{
  "num_hidden_layers": 14,
  "hidden_size": 160,
  "num_attention_heads": 5,
  "num_key_value_heads": 5,
  "head_dim": 32,
  "intermediate_size": 640,
  "vocab_size": 846,
  "hidden_act": "relu",
  "norm": "layernorm",
  "norm_place": "pre",
  "norm_eps": 1e-06,
  "positions": "learned",
  "qk_norm": false,
  "attn_scale": 0.177,
  "bias": "qkv",
  "tie_word_embeddings": true,
  "parallel_block": false,
  "init": "normal",
  "init_std_qkv": 0.0395,
  "init_std_o": 0.00747,
  "init_std_up": 0.0395,
  "init_std_down": 0.00747,
  "optimizer": "soap_variant",
  "learning_rate": 0.00589,
  "lr_mult_up": 0.961,
  "beta1": 0.95,
  "beta2": 0.95,
  "lr_head": 0.00712,
  "warmup_steps": 200,
  "schedule": "wsd",
  "decay_fraction": 0.466,
  "decay_shape": "linear",
  "final_lr_fraction": 0.0,
  "batch_tokens": 65536,
  "max_seq_len": 256,
  "doc_mask": true,
  "train_tokens": 254900000,
  "max_steps": 3890,
  "dataset": "wikipedia_en"
}
Each number is 200 + 40 x the weight over the matrix's rms, rounded and kept within 0 to 999. Layers, rows and columns count from 0.

# o: layer 8 attention output (transposed), 160x160, rms 0.189, rows 121-127, columns 0-79
# v: layer 8 attention value, 160x160, rms 0.225, rows 122-127, columns 0-79
# q: layer 8 attention query, 160x160, rms 0.19, rows 128-141, columns 0-79
# k: layer 8 attention key, 160x160, rms 0.191, rows 128-140, columns 0-79
o121,184,211,212,182,167,254,188,207,197,157,189,211,237,173,185,211,209,148,234,217,217,208,265,178,167,177,204,143,209,189,225,167,144,209,187,210,211,174,203,187,161,237,208,205,182,143,179,231,197,163,188,220,198,179,248,218,198,213,195,156,223,224,188,167,188,194,184,211,134,237,207,228,244,196,194,146,297,236,208,234
v122,201,205,272,218,212,144,208,244,245,195,134,206,213,151,179,175,190,180,207,190,292,161,129,180,173,257,224,196,172,226,163,186,149,264,178,159,197,182,218,170,153,168,183,179,225,231,225,286,200,182,215,231,213,167,265,266,219,206,244,295,258,169,219,210,205,222,225,266,186,211,187,152,192,234,262,178,203,208,235,284
o122,183,259,187,205,197,254,178,239,193,249,136,165,158,225,259,257,189,162,199,182,218,195,202,230,154,206,180,185,229,185,221,235,239,219,295,210,209,154,201,210,235,197,245,200,187,181,173,135,191,164,202,226,168,281,213,206,156,180,140,224,211,123,183,201,209,231,231,203,235,185,244,253,210,177,197,193,201,186,261,105
v123,230,223,213,208,172,226,177,122,249,117,232,146,253,129,219,254,231,228,277,217,222,214,181,224,221,216,144,181,242,144,192,237,139,145,203,126,184,148,184,141,204,251,142,226,162,128,290,234,121,271,141,132,196,160,210,187,175,175,196,167,230,148,200,238,180,218,194,197,169,142,208,234,156,206,229,187,145,237,103,198
o123,185,145,212,217,217,206,156,228,170,218,218,201,194,248,189,147,122,113,220,206,187,213,193,227,210,194,147,156,135,207,189,227,301,190,215,118,149,219,158,213,186,191,194,232,213,193,179,249,305,239,205,190,173,92,108,222,213,268,202,201,209,224,196,226,215,166,202,196,251,203,155,253,207,220,198,143,119,227,187,197
v124,145,185,213,231,159,180,161,221,211,196,237,187,151,159,141,192,263,212,242,145,147,218,154,193,144,90,188,184,214,169,213,169,228,217,203,303,196,125,225,217,278,196,220,246,197,261,189,216,231,201,226,250,162,151,212,192,233,214,165,154,204,176,260,260,194,155,167,216,192,178,205,177,229,219,220,156,156,210,222,178
o124,226,200,186,157,265,233,226,204,237,256,205,229,242,202,195,193,165,148,234,222,229,192,230,236,204,221,208,179,202,241,166,273,218,266,187,164,194,210,148,211,157,254,169,163,167,151,226,193,194,204,232,173,149,246,211,205,92,226,198,154,195,310,186,188,165,191,201,221,221,202,188,190,225,226,172,277,199,201,223,209
v125,231,254,184,187,150,144,231,193,198,227,205,225,251,176,193,168,182,138,249,230,168,281,222,120,160,211,241,164,112,267,303,224,186,212,301,249,164,247,197,174,189,180,199,118,171,240,218,222,245,249,128,264,133,182,190,301,156,127,208,201,263,220,200,170,147,172,189,212,171,212,184,234,192,179,206,175,238,211,264,196
o125,199,163,238,261,182,224,208,163,248,224,203,212,146,175,197,262,176,232,114,179,264,183,240,196,259,227,174,229,299,217,173,249,167,274,191,266,198,121,245,214,271,217,250,240,223,192,211,187,145,254,250,181,241,234,221,242,219,225,227,216,196,254,179,231,180,176,228,143,245,230,161,191,262,214,237,166,211,189,157,252
v126,220,307,264,209,104,225,220,126,302,161,111,222,207,209,211,262,226,162,188,225,183,215,172,217,175,199,221,163,218,246,274,105,232,183,259,143,263,232,151,234,219,188,195,156,147,157,266,250,230,187,176,215,202,151,173,152,190,146,189,173,232,177,187,118,209,172,214,160,186,147,203,258,175,199,200,160,216,180,214,169
o126,232,230,162,247,212,169,168,185,170,191,196,192,240,199,197,172,228,173,206,189,205,142,177,255,238,147,163,218,187,172,198,219,186,203,196,244,168,190,198,123,231,178,241,250,202,264,233,176,210,164,173,236,240,168,143,263,207,244,228,241,243,219,174,162,156,228,170,142,211,252,112,134,271,168,174,221,223,188,156,224
v127,287,208,179,224,186,173,150,207,214,201,226,166,169,239,161,224,212,233,202,208,280,244,190,166,229,186,159,234,169,248,203,195,231,234,168,214,240,140,144,148,203,202,178,130,206,252,181,190,192,138,225,210,185,176,231,264,288,218,216,201,211,147,200,194,186,181,161,176,209,150,234,158,231,173,196,156,207,232,189,159
o127,249,257,189,237,261,289,221,202,203,275,187,241,194,248,244,214,252,189,167,183,159,204,192,193,120,223,196,222,219,150,199,180,240,214,189,164,215,212,267,227,201,200,234,204,214,164,166,173,163,231,177,165,197,279,269,193,175,196,196,219,190,258,99,195,241,205,208,133,251,240,190,272,219,217,208,192,168,204,225,186
q128,209,164,210,199,242,136,184,244,174,115,227,145,259,234,225,243,156,206,166,115,245,157,149,214,273,287,230,147,243,296,169,238,224,184,152,246,157,120,262,174,188,177,222,254,139,152,232,242,231,204,224,251,207,291,195,146,205,249,201,288,106,167,193,142,222,222,143,237,144,231,173,180,192,192,200,200,143,258,198,162
k128,160,157,190,133,196,211,221,144,188,188,158,195,235,128,145,246,100,158,176,221,200,197,192,215,265,143,195,166,226,187,166,212,176,265,201,198,167,209,307,258,154,233,207,185,200,113,188,182,191,227,191,270,219,241,194,259,178,196,215,245,147,244,194,184,174,131,214,236,158,180,214,210,143,234,185,168,226,199,261,211
q129,238,149,169,133,197,214,163,195,227,264,227,150,169,238,208,182,150,142,178,206,211,165,162,216,154,269,207,197,218,122,209,200,124,167,153,151,187,196,219,178,148,220,189,185,177,182,128,217,238,244,179,203,280,184,238,224,249,211,200,223,258,181,186,219,148,242,177,185,271,181,263,134,315,219,203,179,185,164,206,188
k129,199,164,175,230,145,212,241,146,196,219,245,165,223,213,200,211,197,221,217,238,194,211,230,224,181,185,167,200,158,262,201,183,139,198,186,147,218,169,147,192,175,239,214,199,238,227,126,197,223,197,190,118,200,207,185,185,186,209,223,200,257,167,168,148,159,251,228,230,200,231,269,92,205,225,214,169,239,229,229,135
q130,163,206,170,176,192,169,168,191,236,156,175,188,261,285,206,186,178,219,215,221,191,229,157,188,121,243,197,170,145,174,193,146,161,217,198,152,152,288,211,282,274,196,224,218,260,169,255,196,167,155,138,176,152,147,172,212,117,133,153,209,185,228,239,233,247,181,108,181,193,186,243,196,149,178,124,241,189,270,202,137
k130,215,144,188,207,156,190,245,188,248,247,190,157,228,290,162,244,189,209,232,153,175,267,150,208,226,144,178,178,271,246,178,207,186,164,194,158,178,213,167,227,226,192,248,246,243,177,239,250,204,181,142,128,153,170,181,116,133,164,193,107,193,109,214,169,219,112,114,221,202,197,154,208,172,200,97,152,278,224,134,168
q131,213,135,177,213,175,188,199,208,168,208,186,173,206,177,231,195,183,175,182,233,172,137,210,300,214,131,167,181,180,194,108,180,230,253,221,181,131,155,300,164,241,160,243,155,182,206,221,153,205,216,189,176,218,153,212,252,240,199,259,296,195,213,220,270,144,195,104,236,215,244,229,173,174,131,167,113,166,205,252,183
k131,264,251,170,268,249,177,197,111,210,150,227,228,215,228,172,171,153,169,178,262,145,50,208,201,213,202,204,210,159,220,91,158,225,165,254,160,202,180,270,166,210,272,214,238,189,143,202,175,220,211,129,232,197,172,160,241,221,215,209,220,199,207,202,225,137,114,221,179,258,204,217,152,243,240,220,162,166,220,251,220
q132,190,243,268,167,199,232,206,253,215,172,215,229,161,210,236,236,167,123,271,129,189,207,170,262,241,154,181,211,204,212,249,221,183,185,162,250,174,213,235,218,220,196,211,157,161,161,192,167,218,195,168,189,185,188,246,209,236,210,213,217,159,201,195,178,243,184,149,144,229,218,233,201,218,199,215,232,206,170,305,206
k132,129,222,308,231,234,264,293,123,177,171,244,211,241,155,226,203,242,177,212,212,194,182,229,218,184,178,194,160,267,140,220,249,212,269,205,186,214,206,220,169,208,190,229,174,185,246,188,219,213,201,212,188,248,148,202,194,187,176,182,244,164,172,154,256,196,238,238,292,136,215,284,179,263,176,271,243,211,245,111,216
q133,203,237,203,259,200,179,232,228,229,158,165,171,248,144,206,208,150,281,168,229,214,175,132,196,158,215,240,206,182,241,214,124,266,192,109,246,188,312,173,127,141,144,217,226,261,266,200,216,227,259,236,270,176,174,275,207,251,190,260,182,220,183,181,222,241,203,171,205,222,204,207,188,236,180,240,217,242,186,118,287
k133,215,195,224,185,164,118,197,139,154,197,220,154,275,132,172,276,173,241,152,178,219,222,231,196,186,184,189,159,159,234,235,130,168,247,158,234,218,249,164,164,167,214,158,169,238,235,216,175,214,232,188,255,209,235,266,238,214,222,163,193,241,244,235,206,208,188,159,192,261,198,198,270,219,219,216,212,214,199,177,164
q134,302,266,183,192,291,188,187,150,201,236,264,208,144,174,219,176,211,219,259,185,179,232,254,240,185,187,236,174,246,196,195,251,245,96,179,240,178,174,226,137,217,208,165,167,172,193,238,177,178,242,217,157,175,134,222,193,181,196,227,167,261,216,163,199,169,166,139,203,218,251,220,244,157,237,86,183,234,195,197,229
k134,247,204,250,180,297,271,155,220,238,225,154,199,179,168,201,166,197,167,177,147,233,154,213,196,173,210,174,259,246,239,234,166,178,195,208,172,153,221,180,180,186,258,138,183,185,175,173,176,155,225,244,157,191,232,266,189,209,222,198,166,198,239,164,128,224,223,166,182,209,186,235,118,253,137,137,172,173,192,233,122
q135,215,249,243,166,284,125,200,201,182,243,195,242,212,149,178,246,193,204,220,236,170,237,138,182,211,224,207,252,250,192,238,172,202,169,221,189,174,178,179,294,182,205,141,171,237,173,186,151,184,224,251,167,174,220,176,122,205,198,203,207,205,133,168,196,216,212,116,204,162,177,208,221,210,263,173,162,277,164,212,123
k135,200,227,232,216,174,172,142,129,247,182,160,229,235,262,182,172,169,207,200,152,140,207,166,211,217,198,159,222,219,231,260,275,268,193,197,107,156,252,170,209,106,198,124,138,202,137,184,192,144,166,230,245,147,122,166,163,250,182,158,192,170,170,211,168,151,232,240,254,235,205,199,194,200,126,174,210,170,160,203,254
q136,224,205,242,234,163,246,160,232,257,136,206,180,210,114,177,139,235,187,189,165,177,210,207,145,211,210,161,201,170,229,146,206,215,262,192,211,183,143,186,210,174,224,265,210,215,168,171,167,99,260,179,152,205,224,202,266,146,214,195,188,252,190,234,187,249,90,211,206,218,100,226,271,151,217,157,198,226,193,219,222
k136,234,215,230,244,185,234,201,181,253,140,172,224,165,273,135,200,226,270,210,196,183,253,190,190,245,232,203,167,139,175,194,141,236,205,247,259,222,153,216,218,89,205,230,196,190,245,118,227,263,237,207,140,223,137,210,216,196,230,251,210,226,153,241,208,202,217,225,126,180,207,252,281,187,183,237,143,235,243,160,224
q137,189,239,169,152,190,206,166,161,170,129,174,180,251,237,166,129,230,183,131,173,245,160,178,232,298,219,216,220,266,110,262,213,170,230,136,160,217,194,185,215,213,126,117,200,239,199,230,226,134,183,157,202,227,77,231,193,221,159,179,289,226,190,207,168,180,152,234,262,181,123,190,188,170,165,217,208,162,183,222,191
k137,259,216,121,153,54,196,190,211,151,174,147,73,116,175,213,234,222,200,216,224,185,174,255,236,206,155,205,232,237,155,205,199,227,153,258,260,207,204,217,234,168,238,197,174,266,174,180,259,150,148,218,209,230,262,152,204,202,273,190,179,232,202,199,142,247,134,144,233,193,184,170,207,256,248,160,222,183,205,169,176
q138,192,182,220,143,202,123,158,299,228,192,152,265,212,256,188,223,243,194,195,283,221,156,140,188,213,177,171,200,219,184,194,187,213,156,181,150,170,189,236,269,181,180,211,188,259,126,165,157,173,214,276,169,161,156,214,195,122,171,191,259,265,227,166,241,177,286,166,193,198,169,223,141,225,177,221,214,226,223,182,196
k138,226,296,264,136,170,229,240,274,174,220,170,174,302,286,137,183,240,150,140,183,302,205,154,171,207,208,226,151,260,242,193,178,213,201,143,157,250,174,226,171,146,237,254,198,206,217,164,189,176,181,284,241,179,205,278,182,280,238,188,226,113,213,208,246,208,203,250,230,212,216,180,176,249,208,166,181,190,209,258,224
q139,254,159,229,240,208,162,166,185,239,223,232,232,199,207,273,198,204,147,181,272,224,189,242,204,184,230,212,245,178,123,263,202,218,215,224,174,112,192,219,236,152,167,225,202,199,307,235,220,165,167,190,214,285,197,248,144,174,203,241,227,143,220,228,194,186,208,212,197,198,238,210,175,227,218,235,124,195,245,237,204
k139,228,190,169,184,202,222,226,172,240,262,189,298,231,222,210,176,168,171,213,263,180,281,207,186,285,153,128,165,168,236,134,203,223,157,232,230,193,202,263,252,184,131,253,137,178,259,201,127,153,167,232,230,214,130,212,179,247,138,192,198,238,268,211,155,249,206,164,211,218,166,209,132,208,213,207,174,144,194,240,104
q140,150,230,132,226,210,153,247,196,189,147,237,220,201,228,195,219,206,161,141,243,196,252,184,191,247,220,215,196,233,189,125,180,213,243,174,177,196,190,200,209,127,193,199,133,185,231,236,232,188,185,257,228,187,284,219,226,149,247,193,138,232,152,292,220,232,200,179,136,258,254,148,145,194,195,159,260,176,218,266,209
k140,149,284,151,172,265,222,253,241,158,144,303,246,223,222,232,187,128,217,132,186,239,205,172,168,217,279,235,175,153,211,199,200,181,224,219,209,185,214,209,246,238,187,199,232,229,240,190,243,164,247,180,257,225,222,257,185,159,224,174,190,195,217,244,154,176,193,217,199,201,198,105,180,196,169,202,191,246,221,239,224
q141,176,247,253,227,184,158,214,175,184,188,228,208,200,195,204,218,212,174,147,181,308,193,194,191,244,131,159,194,170,190,245,239,226,213,141,176,230,174,205,246,197,144,209,135,249,252,215,141,188,172,170,232,242,204,205,116,212,174,190,229,231,186,221,224,151,235,186,263,164,170,204,192,186,303,161,250,203,208,195,184